config.toml
n_layer = 13
d_model = 320
n_head = 4
n_kv_head = 4
head_dim = 64
d_mlp = 1280
vocab_size = 4096
activation = "squared_relu"
norm = "rmsnorm"
norm_place = "pre"
norm_eps = 1e-06
positions = "rope"
rope_base = 10000.0
rope_fraction = 0.5
qk_norm = true
attn_scale = 0.125
bias = "none"
tie_embeddings = false
parallel_block = false
extras = ["local attention windows", "paired heads", "shifted keys", "gated attention", "exclusive self-attention", "value embeddings", "hashed n-gram embeddings", "an embedding shortcut", "learned residual scales", "skips across layers", "weighted sums over earlier layers", "capped logits"]
init = "uniform"
init_std_qkv = 0.0375
init_std_o = 0.0466
init_std_up = 0.0537
init_std_down = 0.0537
optimizer = "adam_hyperball"
lr = 0.00462
beta1 = 0.9
weight_decay = 0.0
lr_head = 0.0045
warmup_steps = 350
schedule = "wsd"
decay_fraction = 1.0
decay_shape = "linear"
final_lr_fraction = 0.0
batch_tokens = [32768, 65536]
seq_len = 2048
doc_mask = true
train_tokens = 538400000
steps = 11198
dataset = "wikipedia_en"
Each number is 500 + 25 x the weight over its row's rms, rounded and kept within 0 to 999. Layers, rows and columns count from 0. Numbers have three digits each. The size before them is the row's rms in percent of the matrix's.

# layer 3 MLP up, 1280x320, rms 0.0538, rows 351-394, columns 0-159
104:479529500523529536522482496515483455469469509526489543508520471491507482532507516511527525500501500522515469533518460534498514464551499491523471497499533526466495491456498461473468532481523451541498518451477477492506504503457510502522522526487508482463526494514506551461507524486499468507459492545510479541521506510478478468480512513578460520477474517525473529505535462488543448510507476527551496514491524472511493493557488518485485507524504506445472518488495521535509479450515492
110:515483489478540483511457494507487488522498526475496510487524456503507516508528526475479495485504525501511482468485476489493526455511515487467466452533487536492484533493524502516483489542490524536529496490520515455461511497502531459425489492477512538521501493532519487515506532485515508508502503491480510517487494515514539537479507526485491444452505491505475498559540512472517476522504536524529480520492553480441557545491462525509513552474522458493524505512491519458505522482496490
102:531480490482541444506533495526469498504505516485509426516513494456516483515517520458502509448515483515471488509528462472473536489488507486498482558525521491533517519479496498497511458509531479503479542486483517461502520492470497511517490462539481566493494539480481495498481492483513480471465494488511519463498555464497559493470468502492524502528503481459487505449499449524544447486501525516494504516496504467533477551514471523518512491486506544507521498467527508484493494494494515
090:499497513519490487539487442473508530503443472535485521492486510509491496475523538483517497510478498496487471511502485525501526486482493494481477453480508493521518510511531513524509468534504473473477516490471516464469487492488531481451447489537512507503506537514516520494494506531511481477480472480499515525495500502510520483513506508521422509467510513474496549528484492460504498473479453521483491515536511515490483466533554523468442514501479494457519484511482510493503517509534507
100:524475499466526499534467452497496484511506503549488532469440520534506531483486488483520521487507532514509466543551499519467548451505511490498503481512488507519516509546529452506487522540512453506518491471491455539494565510508465468518485489497516521530511524532475462529539486539502514509472453521471546535518462513494496552544481497513527479442458509502500467491526474505502492512485501517483499529522509478486511480504469506475498503489473496504485503503530431468506485481496510
097:488450514501547463493509524470506491503528525485482476517471497528473522501485519530558512512489509516480457506522492546508497494522530499505544488493479496531484506542474499520487493521532498483506519456528507506481466517534462465499519491511477516513502529550507476529463508506516507500518488471484509467542512469489508503526476516534513513534529495471479501471488506480505531444471494488499500509531508531437510537486501489483488524522497472476526527503531451475522467474488509
098:492481531485510529493498505523501494471494517502502469460469498504445501484483505446462445473507539475551508467488504485531514493498509462535502489525510473440458471479473466464522513493498529506490477509493513503547522515503479483547490530523496531466483505532506542489505511490497508510495530482475541536508550489505509471476485487489483518533480558498502543504531516500489487486478452493535492510495503507552493525467498458535502497484497486525518484502450493502529488504501512
094:505495504462501526420514509522525466464474476506508472468516520500498481534487521462490503517543512482509475487499492531527518503472462493512487479535531491473519518493484500513467469502475419498529482495499491521494527483522510505549502490535509530524498538486506510542548526518502467519510441494490515474504523483473552545517500532492523513485497526502497546502518468471538499492445512504490447529473518496514527481485493530512506462500526478509494521475445509526511443491508490
102:519453475507509466494501494550509520495479492514470479495510510507500516487544500537510506528519494479455536543490491503485509487490468518516481435498460422521504519498501515484481518473540477458496492501504523510529469475492493520486480531512480497473487554489562512518440497515506499500492532494523494459541496509521539510548498511495502483487526505507488529463532452482499483504474477502489506495483544489500485512467531504528489533550522482490451526462466525505506477493478488
096:581453478491518491505477522482529502531528494496550528525446517500533474487494489495463473477536515451511499493526495495490491528535483516519532454470476489476465490471499492492523482473503464460513524468478525534510481447502500501488523523486483504444526531479471519521480531499497466520507501490476498527532528495498535543497508496473495509539521531497477495515474494490528517508481516499441505534513564518489535530500532490529482452553474484555507473507476512504500499500500506
093:504481535484523502542470494429519512517466467508495499533482475488482490488508469497557493421510507501495514533508517491483503510498535505464501464508526492536515507475556461513458478530528468537507515476439499498447483548478537461466491455542508541522516512509496530480506535506473524475525500474491507470474495467504534521511473478508506483505514537482517526532484480474482477517538469515501463533485483487523474494523498488546496532493489544506521483440487509538550530509472519
098:555484509467526519465533464516505508491512522482501507520492506505529543471480517495465515527509479530432520533472538476482484477445475522508505545526506504551468509483484472462511512508556501481485534504522454478511523508533476479509484485516477486502541573522534516531521482490519510477530546503487515520476468512543478494530551498451525500508472472475530467532522500511518476482432532510522526504498496520520495470536523489481493502468474469497554501523520503476537503459496507
100:494513571488540482513470465535484484506446485524497486465499553508531526481507504495505530529490490499513439486509496537529549488495464519506521491492526545532491502537457529470493501478493491494519530454496475495501473485534471507506459527488489529493489473474518540513525565506472486495500567475516519497525490499495476492496485520483526527483518531520482458489489515470509484534496536516525474537465503518480501482456557536541515459508507467467498464480482505517483444530459507
098:496469500486491547447532462480509522514510519486442515459509473523490514507502502477466495480505543530448523542510464512520491522490486526490484501521509495511559538542485508500515463556507506508492505467474509497499504447477476522533472527486499465497461513481516499515497506499495500482530468516501551518517477525504505478537492492436463538485489476480487491499494502509500523482500467520536447489515507481501532513494500517466506539511526501495506512470462495514487552519496511
094:506534487492523496482473496552488454483488562504471487501459512470518495477505539493485493523522492515562467485527476493490510507483513519479540529521500531444526486458497473488504501487496521493478508518514464550574477511524525505434511489486500469508489516495506497578476485490444494529484497515483481490476470523503470527528521495479444517518502503539545505482477492487498493466498436500486470535487517503510490531527484548512504488502552488524491505504484509512525497536478488
091:511485511465458506495502481510515518500507505528483546454489504490519520525535486491471450503503490510489479489491473495493516518444471441492492528540504504479508442463486443522513514463483485538470489492514486469492533465487455481506487551511493559457521490499490474470506466492546527507495456496485494490537498491492512511465493530472487539509494492470523478482494514489476476495487501509496512525497530468500466488492508472492519528489512487522470497492472527495575534501521528
097:522461456471513495505523520465443453497495485482500488483530511480503529496512451476434498561471507493484476486505536484516487487500503477478493506515534482454515477501468511539522468514525511508486504479525478530507485523537511484469512500519521446472497494473491506521486539522508490506511486485539525504558509498466519493512539499460468540528491509463502511473556496552504470521528485496512497541500557489485475541532467540511526487499525449512514512533525489512459497448501479
105:561485518514505562478488494500483532484515516503509503448528494472519461516464543476492508474500468468483534505454533493487503482512520507493503478482507462496430521473518512463525468572491476481493504501476505491505508485529480476478511427475543509528533500479501491506531535498490499509502504538496530475509519544514454508519526500501488513490514520515492510552503516519508503494532520510502467482515503498521487494457522474498485507484505509507495484451535530479470517513505485
097:537504504481481505500506452490505503501524544543517514495473484497474537501509498468533501531468525447456510501490504540534519506472466470504499518533533514520506515516476496500499524452539523491509540453486476548533526500502494525485540503503506507506474489525494496487479523459463478486502503520512495483479526513524544512477511485528560547520501486537512503482512504506510477473463460496520489519460511527537547490471478528506501485489518495501521514510441525515542503522457515
095:504509504503492520471512445444492520469514537519454483482434484510484477520539505534493497498481496525471444526527517502471543476505484477519468498512483511503514480503531514468535495482484493499481535488528440520480512521478488515460498500508477524509529493464480471505535483473515449430520499509482490476498470528510504507538513506500501444476489531513544479488485497526497545495518505490484506517478518443497554479469483494504510452499485485504486527505454519506522473527527523
110:508480529468497495466510499492471529538450530495498478453460528461506494472474527460465455490518551462529515522503476499471500498521455507432512465488498498472490507503490532525515466513484495505516468476483497490506456516495472494516500525493493506484531499530510481484495487541485509489523543520487483498550488522550487512481508524527468523531488500494448500522511508476494500524508464514470485522473544526498493484499491504484492456479553526489484506489469548513484562517528473
101:513451481509534507487491496465500500518466543514449552547458480526510507497534516477504514502528485482473505478505469477504507524505497511529465462512493540492501462462466517532522524460502531467533499476474471490476503501506457513473510495549501488480506516499530501505521532524478488461483475490494544467557506475457507512484518492502496480490514504468444470491539449528454511538497547531493507496495539482524521457528522531502492545509516507465496480460476462472514490468492524
103:497502490506523529509472512457499456510474501472520514496466478524510534554473490506485493486516511535498499485484507472479521535490497473520488488497539517474516474463475493524491530527465510514469531455476511483511510530493518506460500476479506501496476527483536438520533517484524514516470536463514539463470526494515489483473506492505520491494494533496489525459537500487495534430510470522469481518449520500517498538479513505507479546506484511444453521481547453505516491518488534
103:495469551487523480463464511498468503462488512484541507500461489504523540449509456484469487474496432518522543500587519496526502487499479500521519509509533485497473481478502483508468517494494527481514493509477507518514491549534501517475490520473517478489480511514524492523468513499525499480495491496523478506546495512477531462538492499524515513498469545474476521493458554472500530495428471528486471469543530444533493507480527495497480508507503511518479471498482494509506498522480508
114:494535548483491494520490513504497494465501477483510493474526495496503503459490472439498503539498513462518544512501474481491481512475498514511536501463486474490531463514506481510509527548477506479487489481480494498523494462513459458492503536540448468461533492472504509538480497506526497477562557475468494512456495477506514537465517537486526457522529470494476510535492527435519500488474495521505493495522511458475504464490514519516506536496490471527549502478496529452471505500477478
101:514494517502524479562509505503499543514512468522503455472520494463518486513514502518484457525516515518524531470508483481487495473518520514488492519459486510494510517471519497473499471508493508458506504474482487473514507491520484540512488484562500509483514502483494497547524509459469478526523528512505474442475543491481498549475483451494454514498527508519485495478478515485524497501516453515510468512521478531479491468527515544549462518527536533488515466492507520479503504464544471
107:489514493481468522466526489456507496500456523464519507479530509471533479506482500488498477516577539520483522470521515479523517466484501484471514518487518469507509464487511491451484490500508479460458518528473491525500493553520499481475513479511494539492507494522521538510505473510476487502473489484495564502522492548508538526469492498463509442473479540467493476527514459481506527513451423519568461532463541542511525532487481481543496528540552487498490509494534525501518539535503499
097:517516493487500484524505485456481548503535453502507492539482504481505493464522487479478534514492482478545514483502495500437486504499471508494490491533441468456474511487485484569461461475559497490500482490487531487480484464519494514491487503550487482523551486457479496491483527558492464469518499473496505547484523528501464508531516533509499506495556534483475517522511512506492512507540509522524475551474486518526545490493495565493431537497480529521503500492495492509510562531454560
101:523449534497507488467508472525488489535508478540519484533494486498467501485499476515505521458481522504478518540511483508475499505535482475501539503540504540493486461473488467504490510535496504495563499507551545464566523430479526525467440515495480534470499527483528491535477469503479504479496490479457504518472540491504483521467489489481514477469460511523482552487543508509488502516529461499471519528514498507488490525475491479500513498557514507503511463501485490469457505466522513
091:502484495491501501464518457485481469495496536498495462548483521511502535512546489477494466483525493471506519478527523505513513514496486511472498510486481514486513525527480477480484483547473501498501488498466456539509481543502466506524499477522517531500524531482489470507494526478465453509535519501490526491511463502440478499544514507479546476482514492468525479524495506549481496495483453507500475493526492508516519546438471508531498476532481528481484496467465483535503463486511531
097:520436495475483501503499494483495501506536481458479481494478501470464520471446507498492471510502552505472515534469462479499489476483487538457523531506477514474505477494483500489544496518473520532500506506491483501552524540516462466554510492463482480471496515501526555496551553497543571460467509471508499530519515502541491448523473466518460487484503542453484515518498523524492503496553476490496501507518521507519531484476516496455460520511472493501510497489482522544516546516522512
090:502527501472458559494502518455497520503502541497467519474477489461522459506482513520512472532512522512510487504511471496501529530488469482501471527500507494487477514465487453517532469531532446514515472476558498477498501501521453458466501462497466498480531564539510473472506515510486504482502470501507486474537513532521492494491496509487518503501514508513513515522480527432544461478475524522532516555449528518511465485524529510504487463489532498494492498489542550510516504514496505
099:485467499502527493513533501530480493514556492504442525534486537479495509482460534514511481507540499483501504531504503505502517572478534449486514482518492467495496472520483477462490498473534493486503543488522538517467497510551493502519499482442471508511506470478520482488521495515496489496492511505490570479526496505527482484490482486495512457538506500498467490488518515491460514512533497519502516532509486478481468509486505495495515514475504509526483504503506469544531507489465509
098:489497478493535478506490447512463455532456531483525456528487532537508486502473499504478515523503548493483463493500475483463524449505555485531545514481496499492527503504451523548539495508522506505500482475495528508523509492480453498537468497485473477464569533534526490507484518509476484494492506474488529500540526497472497516466487470500514493554524492522490491488460497473493505459500502507533461464470501488528501502521537479460499485517540466526540509467521471493496465498464537
108:506483518501496523502478505507526479511491472515435470527454472481512481503504500499469499467505537538466471497494554520502508469507509529535517557588502494506503497507512506488461472503488521469538460507470536455482489495483498471485498447484492503474489505458516536497494535515488496492514485503506508529450486531482533511514481527545535483479491509509529568490507517507507493537571507520521478465490506446511556528483528531536483509501474470525535521498542514506538481460514531
102:489501472510556476473563473467461514479463536507479479489520527505463500521493468474501503562485510537480477508464506515510520521505519510532479487516504483504511474527530506508524515524474511543531478492482517494512507504483508459504524492490481534476486502509525477490528509489494493521485502492450489500492530525561491524545487538559543527530540512497496462487483464498486495457504480508528512459501529534498499486469495513482495487537485474528494492456518486488505500510521503
106:480472483475528522471475502538498502531524554480517485463483490543470553482528490472540509516484526496491505520500478504537546504485479505538488505558459504486490521490482450466523502474501512523507527503551539465495482462479514516501470532500467546491484510507491533479527465488519530461499493497470548507505517517494505454435477525493516503486488506485521555489514464516520495477513489521529486492526520453469518476505476474493509510532521470488505469478476510521486494493516496
098:501526544491504478444532509503498479538426480479441526537516514513487489553481520532472496521518525459449529498521505507531505502478507498504508497468545557517511524476503433505490502506490486508456473499520509467510537511525490475542492476495413538451532510504520512516543490510492540506479487498496502491463502533477517517501547504486523503490507500499477505547452493458533540546488486507502464546470511530441476490512507473494527524512536490483464494468535525461504473500496476
092:494498524460506512438534496479513489476535496448491461479508513528500487474498489490463483560511504482477509483501526483461482500464475529520507489490503481447491504468496485511488492481500523474534480513496486552525494497515531472490522514512508510535543499524592483508511489500516494482524494479516502459487505488510498501461501502459529472454492484470494505544546473537457503525446522510470486502520529488476499490483504494514476546497498458518457491486460481506530459554509534
085:489459507501591512517505491519504479525539554476485488493499483493500491503479483504495475505559509496467529533508532494474537483514462510505515540499495524499484525507504499494481550519499510491526510494516479513479521496569491503490473479519534548472522469524527535499510512525545470511513477532495558469477474450505503499518508523472492486503478543462454463492468507553500507470495497523502494500493498478454486487460473479473508514507499518487480499479494491513486517508481515
087:530531511473491495472516440463471478507492510512506507498512473505477492487479497467492506520503504487493493458481455497487510501510510510471490503517476532475519550540529502505513525483473468460531518472507458482481499480471491458473416519516484528452512530538497534514479490549490474525549498526521496551511504508477496522482497449503451527474480512499501514498468516458458493520487491501482496529506522516491488478493527520528436495490481484533486514495474493504516504461500510
101:517484477476494511476493499502525492507515490504466503489471487506490469510512466529466487537502495472497485504487500508479494501492487440531503501475511463488451492477506487448452483479493514421508497495516498528514517522538534475495467505505469550454473509501493469505502487504492502490526481525459487478514504517482499535494514500478498499510487486459456528518508516466481515500483507517443479530525475526541486502468440484511499454483506495505479492506471484545538518487470503
094:490482492475504526507479510555447501485500509468494508509496483486490506496547460492505465550500521520479527502498528556493504484543503520538489512479473472537499509453481488496528536504515485482502526497521504523451422489476488447516503522490509514493496530498502522510463482533478506488536454506488534553517494515476495464479467519458481458540492522510503536536563526512507475485510469521509496453505505487523516496534500535504497472448478520494484488518498492492475455525505487
100:506490495488500477524504512513471507502504554512520497523491522469480489504524507502478552457529486513451465552500500520496510505480452530496521488491535477494490482492512478499501521538468516534517505518494503481515521482514503511570504513461524511514478460498520480554513523529528482525493520536526532500500528480461513521482483490513462497469488494490465532500515568526495527507471507520476512508513494463483494518503521514472490460485496520494438492467457506487498513517515458
# layer 3 MLP down (transposed), 1280x320, rms 0.0538, rows 351-394, columns 0-159
102:518494504510532457513499513502513494515482566511531570505545492509500505468485492511473545514476501523516515492495468486547518522503500534499509525467502483521518478550507493511534519535511504473499502455459526508518482491551483474512550446500487508517513477445486521530472489525524495537482508530454495493508495566463525496493466525526505487493484498499483504521480504504517502497521485466490528488487486457487446461551490505527482495480562462568458486568481531490504508470475506
108:518491495479499518492497507526533492500497494491494504503493488542494508468545527532476493478516518525477503509514542461465508477514475506492485502503499483489507517493539503542490510457470490527568506549480538491507515494503476469488484516454458490479503497480507532526504487458538523492512490505507463527468521462484490513497512544542490524490481479482478465440510514489480521533493509495488489545510468475457486490537526491521469504491524481485535497517500539473520509522453459
099:491466488524507520526487518488497492479456535510502519457449471512521505498480522533535506498535515527472482543489504489522490507517488520499484479504528511472462499497506466526513481546538496495471462505485470558471512465482499504499506558479490472519505527493479486517484480542514457505500494479476520508483473521453486513489525488481495498521481459526527541517481490523485553465489505475467507489489498509419498521488487484502472516483488497566523513522533505511494556457499528
094:515534515468437534465500462502516495527513534508500516479533508535483487445502518489514505506506520504525498507433503503485487511482519485491546487499471508488513505508523469482502491503506463509506506493484501447468502522467439481469493474498498525498501521520472507478492498479493459536504480495497470495507541505512477498537487471513510513517524442522506510519481501474504465498467509364506524513485503526460525455454488491500467494483476480529490479489517525490522487509496489
100:438481487508497514466447541490473501550543531516548503475447505531503531472498452524498513495484488465527476523516516491492517496472532510525493497488487491517504504580474512489498470526528538518554510469526506471490497541520470487468447456547547483462464510457517471482505488513504510474517518467473583462536521500497493503508473510490490525489479505465491460493490540502453549506476509459502438506513490505456505500501497506467510492499514523494497503482507454484538523519530481
096:479508438520506507494501522502520504561540513507547487497501495511504449530500481522482498455503491509484491485455468513498452532530476485507485519432474503482511457489470496484487499522495508482491510542529476545484527490536505539505504495472462490501489486517493510505490511496506519483484482506490487449490523524508467528459481457531504482504497533492509466490532510520551550488489530420493497490496495496440534503487510481509508490484530516520556477513554514510497471495476501
099:481492493506479540509506518501500478493498522501458488459502481514477491508479538447473502514483480497490489513488474506502477522515523445542466502531550517500507477494475519470459501515512503499492479532482531499509470475487509465503480515515488519544498487542468490496498531529481524513480461523505506487483516470463504493486523501494531479538511526521521513535500487553528479492455499417521505487532498501432517533532486418547526499526530497473502478502522478519502518520501507
093:470498535507455523481493544492479485484471510501480462498502517555482529512526485484528478487496491508504485496520516524467486520515517510487485527519541509496505498489510511487563484488515497543488452512532507507508510528459536522537508507512507481478429525479435468483491474502514513517493483505496482516498488505489452495484478512492463460499459441464469510497470520539529486513478482403528530477481530498494476527497506504517518505478511539484515482522462516521482487489540472
099:499533513490459482503461489481514528447503484450487482481506497580509508503502459521502511520489486510528470576492505518537467537503533515488465477506472501488533479506490529444481475450510542470493493488473480469535522525475477546480481440540494491486484528464494455479516475506470508541503503463514468471496516528460505514498504469496538488513529513473488460517515469482492463518507477445514500519507523504501492506487499489482492506508472528460518546506511542527535488490473482
097:470510515539499466477481482501481455494541523449485480465479517489511456525450510494472532479507468489500489471490522510497478523536495526435524455432504494471538525509537512510515489459522503502491486486494520524466487482521486513487506495524509486494520500495502494510521512519478524503484504495483464519464496449476483510474488523497550509487553486491502514512508478503494478474487511479477540507498498469497520527496548509516511447501473479531515518487495516485512477505528492
095:451523470467494520443480530481493504510500494485513521465511497461480542497507504467503475517483526514516533515485505502521508497507528521519498487510453481553502491513515488530523480497526461505535499494551500491493497480502476493482485532501500496438498438528508524484498493476493529549499529493493505480499560473517478501516481498510503513503472493485511487527492511470501503543465517436508497529506488548517482507441503487521473523502449485526501490501489522539522510526508490
099:489545520493495540481481495467524503519547492480492479498500484514495494506468549515435547510509469504469521516518508497500494488519504513463521547522475502529489506493502511468514522529510488514521555474542508462500478495462507507528500545513500483533511464526535491493492500477524493496482485529546531520483499490525516484529476456470563483528506445482539481476516532493490473493495514480538500515496483531551484479471533495480497471459479471468533480450504506481536500474496492
101:460486474513485525495493518510472512510501460503508480484512526514505522465456493525515495491519476474528519463545508480554493494469519529477517510505503493525507532502509488487489507466483494526493526458520482522547492573495514479469475518510551521481555477554492464494504474488480529489500485501525507497486474511498506553482516532521536499503487481518508500545489491518484515483529480405516515541514512531477513492498530501558485512469513485519479475484493513510474521478491480
098:488489522489518524480511515530512451505496488518536507553534511481528483533511498484493503510523461463530544495521452492498496510488476481489481483480545491518486435474481499536465505536528477516501504495524558512514524521532512549533470528471541504485523493506512506540486507499508476503510510554464544484460497513471519531508478509508505506483533473486506529478519502500464535493520504492571508491461469512504505449472457505536457500486500483467497486471507483492481509516505504
092:561463541531520463517555496495496521492481491513519496541505470528525552488461546506523494482462492459493481496498502490473473472560478490504507481480534483486518529482495482555549509548497499525506462484516449446524487456488533496476475482507495504495484498528477519461536531511501528529502478540494498495470504490515501514511486481488510510521471449536512513506518528459445490482486503393469524511500488481534499511491511460499468493513492534532477509463523472500525508499476475
093:504490457547546470508501513525511457502475482443520462543480480508489495512560501476478472480517504529529507496441496539481489444434487510523485526495491487496522505483534503490502459488505484485504541561489470482492470477481487464493499514506504486486506504500534529527521498468493545507482531497463506487456560493498517488496467500497491497490509486498505510465466531458490528512480518371494546516485497495539500509436532465525522455497464484505501462496520504505496510475504551
098:529469507524507515512512474519542503520541505529451496482484517473545539478495477530507484465505482480477454468498517499532487520521463503487452524472517493483495521477480456491458505510459465463501513511512463497516479507502496482432501492476475529521498525554516522506551502489455520519490487472526527434485484477496509528522532525497479506536487521498533508529485523505489510504507484392489499476500488483509491467456515506516532520483500491451503487485502501535548473466513476
104:490511472503472496517493451438484494499536501478518497488536500546487491525446512470468497476527485504478549488476535521509519513524536490506482448484542523501531517521528520498486528509486455514470513509490523495525482532477510509500527449451480476533471513507496473483540479483496511510540509504519544487539490539482495536478513506480517562476492451498517530526491513530500533482545505480528493480506490453526529503478501527502476503473499479455510506493510490557452519505512497
098:491484507523528505555501518483505488493531518491467502468498534521499519545498474518496497512471454512472506448555534504492550480535497444470486525489511507468491482528522526479495475475493524500487511476520462485472475528501507525495511486463519519499489549480474497495479528477542513498498496504495475509507500479501523549506473447500500487515515485513500454474520505529493505513483485445487567467503523514502532480521472494505559477508502482514474525482496538501495514543486541
098:474486497524520484482505498510510519495490480454500493497513486476487473509472518522488511521514474522468561487525476534489507500518512469524497530475494508507477482513470552521497529509530462474462494489506482513492528490518564479493495464507517521525569490523503506520435471503530524491494545535496505506481467492506487487477531492473509454466474496559541474496503501515549495429531528440511475547495483485511504517520513471508499476492486535455481486496493511479506485496537512
109:485523497498457523460467494509488518498542511508491487456508527495494514507524535486521451506495492510547493482473465486508446563545512509460523482477536495506504479521488482509498436500497490433509520526470506508532476532504521538495497542494504495537496483528506496520471512489511500514492508479452497490489494527533452512470511531546514488529493471523515466482485503491512491526494499491489511467484511498485504508501451506466495482468471507505494535487522536497524518541497459
101:486528487481465536494460488529519507509486476484494495555501516500509489497435521485490506510514477478508537494484502488500443552466544546549519472499526496534536467497528541500511445499492505553499474499470514464457488505467506495520484443503516489461490516535516503505486525511509497445527516476496495498509478503529507513455452507507493485510512513528501520525479485517501487504490490468507493518488528507509538494492537512503502514501492511493545482480490544502481488530493525
099:480525518472472543508514485480503465458457489467480522471479521527472512532485508483505482470516524492510470496534503508482518554535496476479496505524522519490524496509496506488535521540514501584515544466486501466517501506461520492485523484534496484493482518514524510488495479480532478553484512517494538501439502481531484493511511484498531522555493523498498484495525473492501505485456524515475501528530523467487509484520507517530509520514490511442486494453537491523484454517488482
099:500519536477456491480493550513491483452490517490510498496482543535516494484483479511520509498491502545526532497469520536502472526502496460483516498486448481489497494523444513505477501527493498556492539511489535503514503541522525464499517513486477528526512509509550490478531480500536503520492488487550447503518560515497505469520517526524486531524520519524477507461478504469479534521465520459478500496507478519461451554513541499477482507539485531523457481489517542482487501495477497
113:489479516524521506499479493529505517510506477464492532531490479519500518501545512525528515526484484513466496525520513455500499523461510476465513464493446542511479482464540517500509480503480508481497497524530541491567494466499510500471516512528491484526541483506434486508455440529490489463496546514495517496482542460496429493488534487496514448546554491509491488460542541483527506485510497492490509484504487501529515480472546499507508532474500471516519520454483506523516509544507487
100:519485478501522505489476448492500482523494491477558506475508547482519501496510526500492477513512539530486480500469539491506537475526500506468527472516540515484511462498523474501497546502519503483518508507530525506521468518474523482452475467469488473472464512471506502521505474469484499535512514499468449468526531512507508520507541546461529509497502469466522502485482486516483540554451520428453524514531458484530525517454453493478484522531529457506506450547533531487503477482492526
103:481504493509493504463502503530473529489496460529554500491508487470554484524456461522499518468507516485492552476512470504464513529539506500497520502527497520504489479500478491446513505523509492470498461530561496496521475533467515478520511483476495492529508489484456523487510517516490451459473544509451450497510503512535540470467480512543502496503509498498541481511519448526473534485470462501532490529504535482499539518496460499510452514510547469510481468518507472477487508493511516
098:518506506517528520458486542494511508555489466502485529524512482511501460463454475484504517507436536541514466538493525487519560492480538475511509467492475471470505457554502502465500515523517520517491468501495513481500491482503487506514490430501476501513526475495514505482510489477508481500494509531480528544468466532520482500518541514511522502536490470495495475478489493524506498511499490488537524519517507531522555499481517543526499496515426480500481536515548497508471486521475466
099:471520508527462556498484550500541448519490490517490475503497523501507532493485499481481496497500491508492571490494432515493479508510541488483477511499454493494466458474498510505527492521505501502530511501509491525511551514447501501468488528473498509483547516484524483542494530525491497473467488516460487523468468462503507522504455473503485506536483560483485508490486509514524503530469491434510527528508493472500438515513525472497535500513507549469515505459518458503500540484515468
098:497472518529496491504524544508526476481467499494526545476505517522522517518480501534497494489515478539480496487471470499532502507530502480472473457487475489485542530454482537519454528484533537519507513516514537505480512521489515496484464505509502518492495533508498548489489475516539488459476498492442509492493494546492483521500529524499489507465496465552524512495520460502474475484498476414480502511509465495523523466485511504468513511510496498507484554511524469526480527498486462
098:469491532469516510543500516464567503490493474523510512556489528500504480527516503514544508505517488505513507513502468511482492487496461476496502485475528518518518472482498471519499525513523455492478486522501460487469486460483534475517491541522455504493471465512521495486524506494484502479520494471499525547497490472488494513521489447477447495491507507540514506490477497473521503545492542452478509507500479504541525491560503519450487485485497480520518506528508502515449531541450481
094:491522497515509481463483493507486481498516492453513502480517526515517531521528468515540497513503521506499474460482464525507485497488484487497505496512483537480451492516494526484482475508494492473494502566481476507507490519482530501462515502467492448494539514472524504481516493523525476491508509562459499495488490570487496498504490582516520447489499491510498494498490482475492514509480518440480515510511505519500506447508480502475472475492513484509487516521513504516456524490479486
097:488486490530522526492479503521483509512472494501480465513485542537523470479493491513509532482511489511513481517480457498478449533487474493561483527509467513487503488491503503542469496527486503548515490501470491450465520471518511500509492484467529496507472468541542514492465483486522520448483532477488527485519462477516492441507494490564463508529514481528478490478493509458472494515510544435484497520506493530496460452441478500504472492494472522513499498500523478509507477529529508
098:502494489489522471517493500484477537518488480495510531514462511467531484572490528490480471528519513523512501545508505478501521504513513487501540517487462492492532484484504459523511499483495506486520503517468473497542462524481479498483463511506493468544486491453452471489518531498492490497490521481506533477488507501487503443549514461496551516462457466453536497497479464469529516439505488427505438521491487540518492505504473520525486521464463506493464486495517501551499510498504492
108:516513501497550497487539526502530497515494487490540472512498529545530534509514511521457499476511496540506479458505493499535509499530513517517510504429536485491501510466460513522501494493477511487498512520464476482484509496494496453519478468488480478491480513476466501485488465510477507446489470504500513510485537472527521509497497512487494551484485524512518532491462505506495501497511479527476499489482450476525469506479545479530507451538469511443510532517502503506483517521467505
100:514487490490517492485480520536484502508507528518508528534472507507484500518525477490557494536490486519432496498468489502517560513477530531502480489504513487498529480494545475480546485482479475472498515531500519478493471489520518510507513513503509525503511513486502511511517481459482537491473498487460509492482466495508499505549424529527511483471467488496513519511472518464459491484494476438519506495457474479521487505491497481463493512537512513517503461502538469478491462520504539
105:502498472507521483503536474495513493523500506519485494464507492515493505508496540498514494555485516471460506489544478517487528529512545523518501516510477520486451478516509495480500504469509466521480511497502451485511466537477478489506518464500458469492514504453469472501463458461516498500527495539522556449483519509486518512452512523526493505517481513489481465476465475543489480475561543484510525500482551458532471514511486476501487535473482506505530483507522470511531484532496497
096:530466468534499478521510512551482495486528436521532515510516478521521539498511483479513544524458511487502532497503508527481530457485485480508527534509521495505497524523494474520477515478506497510509510535544503509540485479473484520467494495511519473525496516511499510507511481429498480477511512494510520518506488552497460517478497509485515481485477511488490505496516477470509500524467480393498488498489497505526465512469553497508526498522505501514491510506499496490511496492501490
092:478526518531478528496498502503527499503463519520527504493495485524542505509509466467499503525491497546517471512499561474487542484496479529482528488509445443506523472479497496467498504527513490524480503455503458492531546534514454494468470451483500500507452521489479550516541480479514493541496533556509536535498525495491499496547503514522524498486459523496509500456508494482477469498527514430452509528489491506497487518494490519523511504520488520454508492492475492471465502531519487
089:505506470512466487460510464499502459436526498492509512506534478508484477484504442484513476512497525484438511488527470541503474483520499486482493517521538498532508475527490490513487506497516501494478433470511510501538513470509462527514499524510469483530496561496520498510477514525507520484522526478504438496503467525464506513490503511499471527451506508530524503504498513475532520510521500373538497532497485484530534531495525484500475513443461511494498508550506469498509490486485514
091:467527532501454497497482491533560485490496506477517530513502470526479456465534511485479528471484506488492514523505481450548501486479475539493504517492454507513487514514506527481516487460490471498529505453542489511499491485455523487495481506477517523462491530521525537470499484530498460475527484528517483500493504482491485507511467500496512501517546488493500526529524472494500500518506523374484533506481485544454496483476482472473475524483506462534507504504492497501474474526481526
102:524469496516519514545496496536516460497472529506510497482507474470505530490504498495510519483508517548499525463521531494506540524546512499514468502510497500495478515434518477484456497519538488456489433501523519490500500483514512481480537524529502467500511528506484505487516531475501482541527517540544491462474503488496530487469464526473524547522509498456471514536508515497487503481522504476519498531520518520493493512438458517488467460496495522476473520515496513516544471531468507
095:493509467487474485521540537500500533496498494546492512444508455483525481486534492520526507494487509502502551502518516491501449494526538497479504493587517468526524495460520516470505505493477502458500518450479449507473503503462522547488531463533480473528500484490500469475481541497481510499470481514500517447428454505531470489564518497488508516480494528473484499477483477504507515519502527421467485477488530538484434503522463449511517506458503474505514471476517500514481503557481501
101:497491492538521493514506520474480496536491506479484549452515511499459508510502494477509492528466480485486491504494474488496521464477478536479493513508447508488513478474544485529482499518551522477524549507511520527469504507513488466531491508511517475457520493482517532539434511507448475498493535533510484474486502549502469535496440471507504478530464512485457472474535502488504484490500479431434491516566448509494479537533485523485473471476481481501497543499519455505502511499492497